From a checkpoint of a small transformer trained on Wikipedia.
Size: width 256, 2 heads of 128, MLP 1024 squared ReLU.
Architecture: rotary positions, biases, tied embeddings, attention and MLP in parallel.
Training: a variant of SOAP for these matrices, 137M tokens, 4178 steps.
Each number is 500 + 25 x the weight over its row's rms, rounded and kept within 0 to 999. Layers, rows and columns count from 0. Numbers have three digits each. The size before them is the row's rms in percent of the matrix's.

# layer 5 attention query, 256x256, rms 0.119, rows 159-213, columns 0-127
083:511526536492502502521438509515549497497503505499470524545549534498513525481505448503545475512510535490465492465526464471497485481517509507484527449527515512444474446495479478547550474488533446517537512511543499473474520504468539470465505490500480520518482529433526495465538482505523526497534451477487531523463495513468466514550515464461509485508520513521461497540499544513468528490509
080:507515518514558489475495484495525481495516513475481474498522506485540504535507482503510479516530503495514460492558481479520558498492478482473490547473456524546454472458502468499471498542505506469534551537525518505474504488492516553500504553520528474475499475527509469487513466482504459488541489488478504462450473502487494467459496514472477502501505487485512505499489521489496508462462
078:492475488487492530490494488461532560523494507507506524466512431538477500498493477465494512491470513531454497513475536520511488550481457504479531469482480492490454545523511494483506477478494496484539508504478496489497460513454457480507476484485510459527529489511541476467490542482514469497498532502517515503468551518502483509525498447512512494496507506499551473535489538472493503470435
078:524519475520483523566494529495463499486457458510492509490486466519533519468514484512455505519497524483484541474524504532513507543498518543526531515491522483456483559461495478490475525508538526521536525519474511508465494526484487503498512483487537468517503486496525470516498513517479515463510513499497514486531490473488508536494481459457476455525479529523475521497461516530491501533513
086:458526486505522530486504530521489499480493532542447483483536538500503501569511513512478513523472541481510510479491511531487552481515489511557519544543496486534462494456504469458542501544487499487516474491510541533451490507454457512508508502482473477476495464507496526515476481524508511454543469483517515525492523510485507510518484472511507476515528505479516499503514521495482469515481
074:498506454441529491505489517484505525534480508494495506516496482455482497513512502493486507532438494514504498533527487493498503471480492475508506490523497539486513457509483507534487485520519493515468495434489536482522482513534485518521488491506474486500509461460482487521530507502514488466541534466461449480514537490468459513480523473516506538501525491471469481454544454495495441508503
074:490454547476463506517499474559527477480477482460495510437519505563515505477465480509480464505507461473529500516539516484523490516499447515482484518521518479500542483446488459494490528531522495528488514497484507528489501482514487510532526508505440489550509468470481536469499507498469453466455455513495528490483497510456490508522464515443545501499481504509507517503510475502505508450494
074:510467516477531501462497468509486539457467537462516491495507572480503489535516508493533501494485508517493449469530477480489531455514467483545575525477519493492469521476476495533503476508498481521513538508476474487472534535495481484523495525526502452534545488545492500504514524481541464523482466530482495512515487537515440533473501484450471506517523465486528462510534511478509499544528
078:525485458468486481496522481503466492456452557495502474449497485472532471525491494501460519523502532501524533462498526528497499478493469511518490559504538489537554480503518505493498490497508487500515512506490488515460503529549518508525501520500529484513491502519530519488507467507464493520460474496454532497478511511552506472526527470504508509500507521492486471523486489521525475527477
082:494509485498513514537511514440516515498465515471470510471501542484457499522514503483540444521494519487463500463502510467535484470485518495547509478503534497502508506525515532502510527502483458476494487510467483459537512480421530537516501506526456496464487505501480551549468517496465462516503518493477468487482501494494534498530500512497490492539494515482489532535487510498509496497483
080:435512500493511520500549514467493493503469478481506480458511475503495487515467517496495474496451507493492511487460485473502496506460480500498497529508498474562499462494527470532534497488483516512525516525490502531519501459455501534499451516527502462512528507541538547509475537453500520534486539521490516495498510510462538496509518520476528465531501528501486436475481479502471498491471
090:538502488514490486523529538519479539511529492435508503500541523514518536525511480525503524496492510544519529469533532514486510480496531509514521489532530489488525526474508459540460469472489491519450520469461528502479521510447500518493508529489508474494493465493523481501492486493508485468490460461484484495558499480546497479526494492512487510528561491542507570507465479549487498478496
077:488496453514509470477477513474472513501481451489502519506470522503472490529527515540477471545495521477443497479415486483485470533520507506508486509510470500538456520504505543500463544502495543476543510512529532490484448471502468473481468488536480491475468486477545522451482486523480517486474516520515517503493507511463501493498510459453516517514523486489543554528513506512499511477497
078:493534508503498476486513494526552508490491505463511494500492479487496484487510494512536478501499471520476490489486528489503518535493496537502457522476444487518496475487479483506485497503479477507502546520510511497487510458520518510505503515481506481434516485508449494466549489515507486457501423511535473466500533506535521459535486504468498483457451494485484502479519496423528525521515
073:516487523462514508471525528534444502521518506518478535530441542533482505475502516481543501504501542499450509514506494501508530511512534525524512449492516544486509490539536501512547481481527518526512527489498524474478535519516493518516548519500487547525522480490517528480536489512478478442464521478505469541521467488523511501486496548461529506505523454492510503526485470451484484504472
079:491485489545489517465534488554530484490454537483443490493525533456488534485460527534502489486535496464516561513531509512496497500482510504510481517502488516482491489553461469496484539485532515467514506515488473482472496494497531510488470469502506534464521516511517544508463496508517518477484489474509515484489493507476535493495503510484537522524484477474485484519442491520516512485522
082:497491523512490531455522477508495482498490477519499480508546477491496534491520475500461502509466504514487489485511507515493491503527503522474519431495461509477503535514495472533509522533479476503531482472469557478482478532455457522494508527499463477533504506496509473493485516526491455494515557546493499473535486531529490472485469474458500515480519514508527494492474448471499504506484
085:529489518487471528540498494529516501480541500480533499497555470546469524460473478504543507515492490538517480498544480508532528515514519458536473516506536500522541466532536504500513523466476489500472482496524463467471504485492516443478475523510537492520524466474480496486525485505493512505460501486520497511477527486501480517493503524499482504508482488487445532496477495485528473491466
080:481458486490512505481541520532490467489515530513468515484519478488495443488488521503550524485521534512469520478534462508465529510488502499503474525500487501497482487509514463493519485515539514515524482469509525500492492478522512525513502465516500498477477469522503507509481496498469498486481509482496482532511507491550513480459448471487485507455493514528509502530525519455450543529515
083:499468537476503532491486450474541456489519546525476475506500491491467547513456499524510465464470503512507497505463489523507531542524535526508478479494537512488503502498518488508500502493493529527482481481526560491513514537558507513499500473493484464471484493526438464522495504491491472486525471509490527493455455478543476532511474511520500520507478507471528524509508525519466491525525
080:509525536481466491480496472455513516534517488506491501525536475507476540539565512522507492512486496525526464469496565498485519504481499539476509483477533512479528516500493471550473503469521524494419576512487458485535490523482480494456499509520503474481482522523512475475535498491493470531528521492513503466463490530505524520456491509546546523544498520503505517536494503491476488492546
083:503491457482498516464488519501503549482532520507434500459511466508546469524500438520502467534507512503471524506479514478509493509483482508530483482541504510480554492505517460511497487538544476474471524511527489496482442515492504487474461510503495446494518456476536509475554522516495528498531502523523504497525504512503522497497451507485518514522491523475482544533488527505504498496508
082:510502510462491565499464456486479502483532502514493478507486460502499468535465549456513515447441500531509518486475495513516498494516476509515494450445486473484521574451515498499551513529484465480475537510494519481559493513509452535489529533439530500550536497491475505509507532501528492494477498470478514463483528511504500492488478482503510481471501485515474515502514507517497501531490
080:495498494519518486542474486541490534500532507527480504505489460489469488495510522500480533521532504482477495494479512506530504521537485522519483499521494485488501479486472484483515472544468474469505451473535512498515494535532521529528503486462503461471525479470510561525504489526524500493508492467503523494488525504505466436468517573516531478499452488539497539526514481492480491491514
077:485478483494496468503529477524518478503501505497464528525532481517451515509563503512467478471511492515476519479531520446517530461511497457509480488487559509492517511463493493490450462511498500502496504469522541494486487530510528507461512507488552486480489490518500511486524450480438536512488495534523464521541518481531477503527499505471481483532472469466479484495534494535494476513471
081:458553478509534493495512536541495521532471534511508493498501529517485461500436492518460477465517502489525565469454529510487509503502499478504477481469452504514484412518476510496455503516490484508519504500470533517509473469476502516557492490480542523512516515516505467490468508522535498507512484455493504494535529457498464477519491479529505518500502513517490516510551512485495534518529
075:474535519536508464514520472512508534515524468535485478501517547507497474507493528452513473507511442500486489486517512546488519512502518489510527506529472486481468473519538513525476515477507485518495525517532481500481478516469527495504504517501546506485508481494511541501516485511512491530504523537473431469498475500524505443508483526497497483528503510479519458462471539466467435479503
074:502511499539535534504527493512524518513517519511516492470481511462506546495546478512508527462502545544471490536481569503481502533489490499453484538498482517457483494477495471491555470477510489459498506464498489525435516495488472521470534504542499504520498488461484486509489532488523524504510530539514513497510513532480509505503463515508510507492456511511518511509453473489514480470546
082:483483508511476523518478491484508514519539466500513481512527566439514544479511458473494463515525488517485466521532530566536477497475517480530495451517478484493479536469497498558502488467462523502467510475471491492504517470566479508500422539493547501480461483481508552491471548498506511471493509514516507471503504498506522512558494506503484470475487475498483456524511489518476494518508
086:477529443508522545467524501508503483495464520506469517487501489535507480534510531483479495541521513499485497440488487510466525520516475468480487524542467483482529538479532489570493497513531468515480553504509479515497513520509542485497457503523496492564470518519505498485509442486505498497543471526498500496535414551505419495560494517493463528487511544516466526503500525519503470544516
080:452515500509486479488482483534456508478478487480462505534506493530492475500548487525498544513520463502514467468481517501500508471527487474492530447487470504465502480501519549505497497532491503487496488491472540501485461471490507503482499509527501514505480532484542475512519522511504439483500481534469448521497530478481545530492531482533451442494515473484483475480494480490498472522489
075:506491460520479515463499497508503484496481480506501516470517496496561508530513468482540465508476501442498562510514515523516484471521455478471478505500485428504449537479533474501504541547490520521472498484517504479479518521486527496541499515494524489499510461489508502511462483517520491488452487518482454515479530497509465540497497502536464486453495491500522505528483514504496469508461
077:478487560471508470473521520499496518533548453497497502513526504518471538452472495539471509484515493550562488490534530517514442505496556491533526514476505501468493452514519511490479533502491539492498512488432529473510505488519495453495538537502482487515462505524497524508485535482514485490517541512518435492502466465509459522509506547489436484470487517486519492492505481503496518455532
079:502501513513517470525535497492532495543465463475516476538504487507539522515499490506462523496484470529530524502508505559523472502481509446466479488480512479497488535451464486503514509508565488528525510512524478512500509464520461515521498564442480437509496492540516459464505497517509461526466463521495485533496519525514482489486509479485525495501516506506470540501524459504504502498514
075:517564502545537494450522506461472522519520501474483511514490486476470471501485458495517493529506501508538528541520474526511494502484525523488465515528521482480510461537477470512507502510498574488483505493515497481515486494518487456546516476492469503524507458462502535465521536541495502549517475488468531494494520486500511453502494461491514502497516501500474505531496550470488506477524
089:481566461501487500478466493472495545515521480496522532482498489563461493463502487517472494522460564496490521534499470445510476511502496502481471534491504496525463466484474472531515499487499502495497468503501504528485484461494489515489486518517458455470467436530507530475495500489503513433543491508498469476525489488490478495574496537493498503487516486480526550470500488465440521498510
080:490494485512483499451517514509468519478471559466518503510513500475494535480475482521472505530520500513558483481518548534514528483488509475482442466523512526528534535475526582480502524501482477516527516514504470472501478435516468486503481476495493471491514503494502481471486517462480519586499498468458488507485536526468438532500505523494499470498500494512527515516475545500477517523508
080:518499482495472509514469494474527458491477545528481485515526528522432492507486480506487515518506543507524510515464491507482485510524521489537498532530439480536494485485454561515517486496469515511516526493491543506535507509447520490529454515492508502473492507464466508468477487479550492512542538491506538491529483476471509464470486536495504510559510520513492471492499499495529529428496
083:510513483471505534498505494496516474514471480485488501501520522530522514537494522481484521485480484502468482459503474482540506484504493504527518506467458491482501484495496519530528505507461518469538523486484461495520461517527527526508489446486502511464535518501481522497486508513471453463437463503491492490503454492489498513547525533498524500491488514468534460508506506530499530510534
083:534532472485477512499535506514527530498500510500482505491432508496483508501507474484510465497491516481499486496531496529513548467545540551598530519469501545481525433501511498491521464528511519486507483524516481520502506506527519504516467479511441530478517492509500519463505507507471485515542467470513515489486463495457509504504520470505482508516500529511490490509455508534502476466513
081:540450517492536485475494521476499514504535523507509452537519470478457523510490528499539495534491502485526497515463491475495525510500461498530501484507503494514503477470495510575439520481439531482514481509490497487549508509512525476511528515502530463493509513457477500466483517487466497509519553502485479534466520548523475531488514524471501431476507490498493503492468510483501503494526
080:487518440501491515486465478497513483467528485505501498493483487500506470516494433519525496526467482480473488529494527482470533524528520554486503491494532527461545498460519492505476537489530522481512523494486510487486560528516464496499465465491494523507538513521521504499533456496506517485516522488472488539543481490525550504532514518523462479474523506514487509478503490524541496521499
074:516492520535516516552456461455493492554508533541472492469517494456535478518534503523543489479543528486546532523468509515472517516497522471533489511457508517492489485478516488495485477496471525512515522462501524538489452467484544498491475511532511470479478522509472502499465486509504536477448498481507510522502476516501513515513524516526462506485495491516528481519538495505503466480491
079:511471573480519533484491536464442505485489496491523499525541494500500504446462532483483497515504509517496497506534480451493489498498485480487426517507542503493552522462460470500508490509490540465493503525485477515462463527494487524497465520479529525525466516500492517465522505495501517528501498532488516462501500515485510459535542503488524476505501520513525484462537463457489514508510
081:499494481496502478487507490488474486527552508542524521496535485491507475480534534518521517471475515515519477547507506458559449551480503482508507496497512473483437522490518512511562517488531475475523492487475519512466522470533451490494496475454540519498501488505498478505448466507511500511483485471494517474499493548483533515462507469466522463516456526492526518493466521514505484505504
084:488514525517530509472525543559482520504505523483496532503500501518527468487446549504489465510508530485472447453466488558533526495490496485446487523478501489458491504484466524458483462482485484517489476493492458484525539509492490498471479447490525451507482489494463501534495476449490466501503506511558491454495550488535485490526476496529522474505506518445551517509507466466456561531517
076:498493512509561496508527498556476512515500432462498469523557527509474538500483506478507533486481522485504499516473469495478441503524489485487501519465525522516465504549507478488461537512441518512507477457489497498510531489462512541498526430503481500484500491519483483481462534498495471518519522530520463472486529490502541475476514447514511513488485522488450499504487482464490499503490
076:510532570505523508472537496492469451465504486490466455470506524509482538516485454487510504485521509467489474484504526493497446509514506503491495500461525531544531471512512458511526533518504484504518519477478490534512480515470507508504487483495444488463514517506517469507496522499470482499499503486547513545479542504419543489520482477499490501459478524510515511537484515530480483515482
081:465520535517489509480478507519518467486514520549469505485525520482499474478496442508489473480510499484482447505485461500471499546530482518468471476512546529517541461506525503480487530530466521463509483507510537527483489527536514485465493477540488530457511506513522500496507525524477484471533462506494529508517528523458517536483452511474512536518512482513481476498495531497500512485501
075:494520503526524487524500548503481497478471475469489471504491513467501505524502455504550522468458436534471485491513509501540485512528478513493502501468463515453541511486495491473479511493455476525512513495511554485476503512495528505514545526494509484515512485486522466511491484538475461482516447493467528520534512535499502463534481514510482503482488548488513479422486493542508473537499
080:488537517480501559541507461506510522540484484488549510515517499536476531486516458488493584501506489486448505487496472510458488507475511509498498459479527526478493547505472476503497470528463535474510518509468461481509510514464550474506487483506511491520502476491523481483476500491483540510537498517502499496495569501495512479516521496499527526493486505522494468534453482493531521502498
081:481472476534479470511545518527499532464480480503472530462490514519488482518470521507531455526490442498553440490521496494491467494445491519487465514457493498462478478491494507457515503521487525463504552524495443492511530471513510512483494507463465514485512513534511458541503517509490457506501502486489508530530466499504498530502485513549477563506516498499532492521492494471510480515475
077:438511469495465509526505513452471467488508532496529482520489540486479505532480461551527480513496520484520517499461468510525492499544496476541510506493511484493502503518520522436479508513458470500450477530510503558507506487541504515497448450501471482545455507494485513488541473506502458488501478510521511451535469480494480527457465505527512496473521469494472511497490483467484490457520
075:467510498480514466527475515469456494504521461491513506531509515585522505513506493473463495515516463503507494496492544507558516558497497504471505464479436488496495504513522489471515537517471534535492525505503520467478520507482495527475487494490562485499499516484480529528492505533408453560525506500471492497524491497501499504480471472453470530472501512482499489503489510509489507477538
080:480539459523471532508494462499522502492479525492507496535523488476558465541491470449472526547452491468465467531498502537493532482507498489533521506485487531485532462495469530549567492470558515489488467493461520470468505520483458480555503497468482512523491497518488534488535479495475516548512476472511496426463513477504499466499517517559509487522506485492510522477480479501518491494498
# layer 5 attention key, 256x256, rms 0.126, rows 159-212, columns 0-127
075:498522516480447507522494539516507446512510486556484480514513453486506498483477532495420551511506507526518453499468512531486496500505527502492503498496488506509485517514499509505498509487479555525509515496465543527538532529465511453535481490512548541515498448509479472482533497481496518484509490552511494465493478485515535513485520452522504500532506470483457530470474481480561504502486
076:478520485526455488471492464484531481518519499538563532504506529488514536494455530513498519493505469485504504509479485505475474491503566556468518529553509457502462549521508518513486509499508550526490479428534511505512482518495492500527491497516481481504494512492490516551484531471482524543480549501482498477532511481472502550517501487495539540506498494515478530497500543527482475508538
074:502497498524467551519502469508502483522469489486540469485464506489531547508517506476510493507518531458512519494550487477516503469540457513528488524479499505495485526537531498472484518474513486507524531544480512497515526473487539508476494497483487490497481508508472462514566481500458502509511491502489524541496527486526481529475467500466490553522477462500479473475470498494548484535503
072:519519505452481531498513514518518496490504489490471493514486503506480500514505487514520558462525475467553484490494498479472517489473484515506517455468520487510505472479497456508480533461513479504459490505495476508440450542538501527499485472452476523495497514515483499527501458501511487525503499451487487541466521483447466468524485546519527518509528497474549512530471496478557466459515
081:463481524507482516511457489550534459478533454508512528453492480428509503501489469508507511526514524520537500511491500533522472460505508502453473534492514508477489514465483529547525516499505523498509508482484531439497506506491544532490447455515495528533504500466497467484518495504546517488499516510530504469468517488495500503507496554464505489490471470472479531487493528467452515457498
072:420521524483533492470479557501487519517507539507455518465516484488482565502506487516480486479509495476505489528497488506502486531480518498476503494483471517525486532461519485456503513496454486531532529488502490475534540497507499525484484523527530510500475515510518479460500516496485515462442488491514518496524471516547528526506527505464474488524525498521532508532460514497495496485482
071:504484504532474470505471525548500493550523484504447512482493495484469510498505503510489526483513489502533449458533508531489521468520523494503510560522500526527462492525518473504514508478533512519493476486472510499498484513484524471509499467510511506488447491518524535455503484535486471498515481535494493512555449509517482515535449490546517471488484496475525470511528557512489489552528
069:466548506493492496558492519481546491487509529522486556510488481506510557483496522486528484499500463524517488470463503511468497462495548535495465530514516503523530478531463472488501494525520525446537523545518513468507475442481495507471473435499477505465487471508457471506522487487492518518485497492504506516487453505540517481528540489489506506472439506503465497509496484527490453531520
069:501484492496462514514515448506494502504525478539506543523513543501526506525497479489526485478503458493481483498538494544498503492510501493460507491496456554448510563473537513502457508457503489464516501482455485500500490545431493481508559482487488536502510487486495472515509525501485504485497513570494531504471494487506504508510511494544486451465486509515568487510494508523475506506561
070:502524518531499507526551518513468527489498582536489501491537478482457503461553552486486506542492493442457492520495484495496485466503489485462464541490500484464519536474541522521462490503497507505466512488468522447507479553495518486528527528498487502520500490532500476503510574444483535477468504508530505471512477489454512477485515471497510511508525515482460480475494485469525470511495
072:529519477503500523535507511541520521480462505487532470510527512478531489490487497510496538474515527565534471516498526511473464495523529543532525532478509491474479500493499504463503471533533497487555496502465531501518508502479549514507520511494495488442485537521493525519535499504501482491541529492466488498500482495495443488504505528493512479494475495492486521554430493559532457466502
081:496540512501478463546485486494485468505485463528469508501472474501509481522460493472494546506503472492507519524495515475528481500478514511490502511512478481472517486483526523441477500505474496507535473505493483519488478498519479511532501489479484518491513528490465463506503461547523551513491525481482518520519443503463551526500505515471502521484519493516484527461500515489525562471528
075:466464501457519516491493487497477498525538490467494462490533527516525484518538478508500517490483515510525462523544506482523517473522483521499521497488472535482506461494517484468512495513505523488462533542537545548506470462529499569478540511483492472496541499458460503552516529490488537471460514458484494489515539541525541523489501522485468430531530503531497490490521480499538520497491
075:511487485467490561494454494514496485507468490485506529523502473453515482492502546487493531540495467526551469515534500479494513507454509418501502520512462478494483486509487541511499547539495524494488509449512522492510525507512443501467522509502504511516494519462515511530477495448550493535497512536540492509506507501486486481483488532456553516500467481504483502487489526532489470513499
069:505469516505516529504472518513510468489446486499482446466503488495489480503465485471530522482497511504504520511481545481512458504501504546447522496482511506520495555478489505442466504506530511514496527524521497527506509571499507478507521502536483495490471499525532483495519520467473475506560473496506511534537456480479503484481519456505481466508493482502475493521537498489536495519492
073:481459549482512477467527520480498485514504469530488497521492509524546509485486504503511506503463469484474501500484491464495481524473529535518517527518528513484490521474510470509518480504485530501486520500491541560499496491517505532525482549540502505503519545482513470487490480508481478549488416523484501508512491527501523449556509497538481489493521520486475529475510517515436466483486
074:490464496532514482508503524494513471494470471477491497478464531511510477521497505530527518480519477453467516521525493498489477512520534511529484507475475430510505447507472528513489513486508533501505505523500491473525475492508520483569480515525551511513504489534506508517529488466443495492486476471508474522514514520468497526553484506442512503551514497494498489495524513494505451516524
076:459522535496485519524487457464506506489453506551503509521521481484510559436470558486510469477509551464473501491489506494504516513498487506508456503478484504506526527467479566479517504485504494505539510486490481530546491464534460514518486538456458496488458507554512503500472539508484515534485509509535483490514493499533496472437506518497482499542467497521540513484512493529462509517481
073:535503536506492468528519517511494496496531495488497501471453444491451481509492504460479509482502498481523487476528576512481493518478555505460532491496506477492498538495485505501490523503512512490462512502535507515492485520514502549490494532497550491556483530472471485510478499534500513511456467528486506522488487522462526475518515502551497481488474491519472521482527473562513498485497
074:489465518515529519514509491514524506528516508519467508487482490485521474490527521542517470532524507491484521502524534495469462476459507523496543467517458476536513475519488495499474521531508505513517500513501494468489551537516514456484499503541521517522480482474516480495487523489524502511486518522493522455470498476521527514515437550493495490502463529504488526551518550483508506548481
074:531505494491491534516493485525531454472517514518522520514504528469558496463498494491510481482479514511519532576524471456482523508494470546524514501511489471471506444534507472516490501472449465519556511495529521486515502498482481498493547502499476513509552499427480475491481498537539501477486508481468497505498507485509504483524513485489495524505518502543528509470448481453511468508463
074:482486487491445513516486410562499503517521539502503480480517479525497498513511512505477503462516507499501494529554505538529522489477513480468502526503516507481449469471497485530524454494508518520536548513508481513535529483501487496467527494506483510472513499476502461478454499492467546455495495477515435526511503455542531560529534516494466527505506505470515508476487481499485477481487
075:500536470484541514479529491510481433443463498449520498495511512494504508482494513518478468490551495487531494492526492471480495489487467533500507462484511522524509491465478491545461525477511513499545552510490453484528500522445544481516495463517532489435510518545479483463545528493465515464534460485523482483447470519479493532487524527512509494528518496512514485538549510518489524479534
071:498546516503549542505518546523520477495552502508460520528499477489509505523504473462474486491476510496468493467489466543527486505520473524475523465496501501481480547511517514512481495476519516517495536489508472514449531493490482455516468505499516473448496483481466460507493506510523474501481490538524521513462473527478576512531551498503444491494497500451480506529523523487534534470483
071:531519529504485478534462484486482511516524480499467489473521519460501484449518503486518535545486500483519498525505518519489475470502517524508523531505484474532507511533516500487490455491545490508496533503500470480538509420491502507481526511486490556507538536520533458513536471509539525455488474478510524518492480468464511527517495484538488513449502519458560498528469517446498526513509
070:483531493478455511491560493530503508440458555503466454543515496455512531497524470532486502500490518525508491514466510528492535510525451503503514496535469504468515506473481498498501462446476503497519524473522496497497544513490502501489492482501514472537463562447513486534469489451534558497465490528462503498502481489521517510512475513496525465492496466544476491463488522544487514457521
071:500497494517495526469491517482521473468484489484479512514489475474490527522541484492533506482510520472499474497473533453519477502481510457537538523486551491468478464508495534509515505484521485482481496483487492514503553536506506499492507469475500499464484497485467470486539450473534483560489486485501490508502532528457515554514491493471517480512491508492507520511481491487471514515510
072:496466510463538505496491469520510517451479520529493527495433500532507472521512488449474477518486494483558540471497518511478495482503470519475517483488459464530502436464473460505459517524502521528531494480542511471498473540490489497509500509448494498458479481515517476543474538495473501527478555469492471506494532498534520480520522500502489483485508495505501468529540530526493492516476
074:497500515486506526504511530536536544503509538511521515480534496531435483503456505490496480549483522526510472456496493458511539470521461495481512538472486486479508470512468502513530533494485495468462505495506518497545502488494488470482486523503450483528513505489469462486476497490484473514513498533478492503544510516505485481502480486541491526516503525509507520498498524469543526487493
074:472455490498510473502457503520495483520529514507483480526503544465490486477506507469546508499490484555512524499494564522520504470537547450512481501499531534512497462509494516457482467497477514483484466498497534494491499486483470496436484487480496531487537511511503460527508517469482470522492496509461501531496472502519533505509504537477519473447521505511513518449479473494472513515506
070:490494495465497493523478521451488511459486499541496474481461508503481534540434472507507494479509515527484519484464428526527507494544467467493493576521512563499519493483505492517515528492487519532487509512512491457538524494456471492509494513463533459540453468498444520524543452505533546439509473510521509523471506476498471475542502490471519537536478520486494500468520499479529488486529
072:496494506493496519513553514502518486498543491488499479508462476475487520486490459483471494454533534523490492473537499514490509480522461504524512524506467503560476523467488510465492468514500517508530486539491506482468487514513470479520511492532472553517516514520461498485517511491522505511515519483497502506483465499493487483525481503595521502486470520475534514458524510448500478456504
074:495491514499491515541503491534525521501452511516522479472537518463494454486489528485478497502491527481478531498477483475535495501514493490482473479501506436491536484527464483547509476524507463525511517498491485511509496497527515495436451579470533463529498509543536474522514454526462460523531475490508492492491545476480496495497470528476521515517511515501497497486561497475530533558493
075:469508504474493519498487553463502469470494490519488504519495508503534484511515478492503506581522495485479502517523508506539476487536500511478494484487518528541490501516545452483499514527491493503545551446519522530503504496504509455547510479541517538485473516492515531526505512521508421506519507490476512541523515509452506483494502520505493493513484474504489471484514525521502500479461
068:493490539490472482505505501519542492452474478493480523512507513467457486506502521490502461518518524474505504483520491540497490465484552509510541448558492496483504517439481492483523489496519491502464536528463543549467510519508528511475530501555507481503487526507472563451526467506474520485516500497459524493477544520494499465476518517515499523499477512486540475462502523501490532492558
075:499480524466534473548486537558483468542501542526507537477473550472507481509457511488495537509509492521498532547538526516565523478515538530512496500590519479500488504465513485448505480508518495500503519483491508479503505502478500492501463476508478505507525551496510525496548483494505499525520533492549479508468506532546538449456518485461502501518516502480478497502440528472515500456447
075:465544490476473481493480464494526495469480453502467519511536512513438480502503511464528540509463518521502497491521444465448479512474534455523518515549470494486499503495556519509472504513492505511480529466494487500523526564469541498448559508493579509499516526534512492492483542542497491513482496482491464476460542483475491503520514513499475505478484490527494497485509494498525494513543
074:465483520499496535493559497517501502515476440527489473467514500510517501472493511529466468505490546506490517455475468478510457539498507531509507516501515512508528488502536520496539509515466565444484544474467503464421493525476483501481503493465489486503497495512508490559527481520473498464505491447492470455484530496511472540566510494492522502495507525503530501486505505492498506498497
073:515487508493514485482483507515504543490480518485548481501468536483509474504521475488495480530481449481567475484536488524476533541515505463549460560525535493513512500533495507499467549541505499490483504470481479505473499530501497474502504474535536462541474525514478448500486525516467499527518527552540487536528558497492514523498454475461537455459457479523496507493495525489528495489519
073:497545565505527487494469505484496543501488485512466525476551535445518494495518486496497452491491507483507491525513463498470504535481524465441484478459455475494508513491491528513526485499525492485494488473488531524499517507477472532468515471535555533506496458449454457494505485545510475491485531501518508493479474512518504517506519476487518447526460480500508482480535523501529517434527
072:446517490477535516547550501494529474497545464487479487484485519478503489532471507505508467540516539511439474477511474477496523506504484474515502480517494488465461529505522497505526512491511477466520465519535508480539493495491510492484502516490455506464482484522507484516554471506479502473488483519527469446470498502524545430524510476520510447528488497515483443518516493492535457528505
072:519483537509499496485495537497535518530466552470508528454504525519532539486495514505499524493476492522525505502486486496507509499476473468498478480473555522494503481496491515518497468553520515494470530498509509508496471497468530490437555522466504532498512516462465492532521464465503470487528516475519480517509478500541498538467513473464499474504516506457548468472465504473519462455468
071:514553521502468501483514488471492495521486519462520490506480491553533469542486505461507504513486480492453482470500473535484491516477491518490533508474500486485516515502478469507461486528485490531482471487513498472440492500507518540484521535410471526503534468472496502471482499511501546499469489500445524468515532491491445504482493550495509547455502529489487511496494494526486523484508
074:490491486507481503531493466529492481475469497445479517515470501489528486528479499529492533488513520519561498487501521532500518507543500535496517490493486470481454496479520507482491527484508475474497488577474507539517482491547479476486452532465488465496518502497525512535509510469496472477504479504507495453483489514528506489514474515497546529523524437529493415498524534458516487524476
074:478487510498496484493483500464516492502475482484490504492540516532497495462499506493452514478531507482506478464500519478558457463494459508559502518489504537482508504470498483511493493503496518507487467464509486564507482521462509496536525544482480535491517509489493521485527501468519520487473530515490460506498543488514473500530493495533455481475461457462491520510545518523496476530493
074:516501459497485450536465540459522537507459548500522526538457506463456511492513511503504493486506485518524516509491533454475516525482492503485500508562502497502478510531460476474487502498509461500495464531564494487473487523486497498485481519487464495551504535490482487489487481496496547463474477499519462547506526545479522511451497507499467509455475496523456514527506489480544489510525
068:504512525492478496485529494475495510451527481535557459486450495543535522497468541467458532504473517515486466509493508519535548533488492502502509515522459504500484498487503470539496521531529488508498492505463487546534501506471489499558528504519496484518504501494489457509482505471521492521462507516508464503471486560487465439486506513491484481544493571482505482491500505461517453504506
071:463476506500498477530490510502528500453542477551515475535477535485547466506451490495528492470531512488537505538489496538516526474492502515484527511514494458491466522467483492498538505468466484487512518522452507505506467539502505481531488495462502498501506496482512514539470498492514537504469492538456503491478472476516482526509507491517525496533472494488448468457537500477540510466483
074:520461474532443519508527542510532486529527520494500487499517457475491462538476491471493455495493525514479505500471478495496527489486524515499513514533472466472551548477520507580500460497514517496487526502475493445502537474468476479536506535507498499516510508449504489480476477466492489494456527493478466529490472477565490442467461503540503477478477514505522567485500493508503511470499
071:508494525479505527495492529525502474519515489505516507540501533472486537491502493481453435523491472514513516510470502522472523488494519433501505509553495489547487521471513514536505467500484442471504486534474482483500510519454496518516516494479507557487465512542514472514489484466524483483503527518488504552492528446530495493509489500455515509466494486473535472477471507472550520466475
075:484495475513492514497517512474534527496474517552502476487474485443503458495520461471528483501540519467546520503446496561493476538496503537482513490515485478518447470452524542471507446492497512529481505499495504545488527496575505512505563545525452521537493520474493512522502496499515510445458464494482495505517479510508485484477468496513509491534502500498528463529492479518519472524507
075:519499508508503523455468509494490497522514546521492493512535500495516472461493495507474454488455496512474482515533508465476506439537514415506480536533523517514495523539482500508456503482489450535480480467516496521529485530479460469546478541486476502505484553500490482495489487472439527495509492502533481446471492497494433494525505536490501526490491503468475533492502519504507499542486
070:516500519503480457471508518536484499455531498435458532483525492489477475483476548515468524498458538556496507536514472499514557499510521555539479535502500504470548468500484501540543491494525526509507481488474506502511514504517521511530523468497479476544486473498488510480517506539529489468488504491521512525559515536499519494492521515523527500530465542483504506525512521523513509530467
072:489546521482497491489511501501499517473527526479525498533529526482505511498492508496521484520476506485505507494473520500499509500509498494521485468494502482490482502515481514490508509508430483443534513522481500526513492535502533509493538478409464524552481549514521471542531530473488468484505539491533523513509547516495496514519459521490547491488504493502497557476487481489531457500500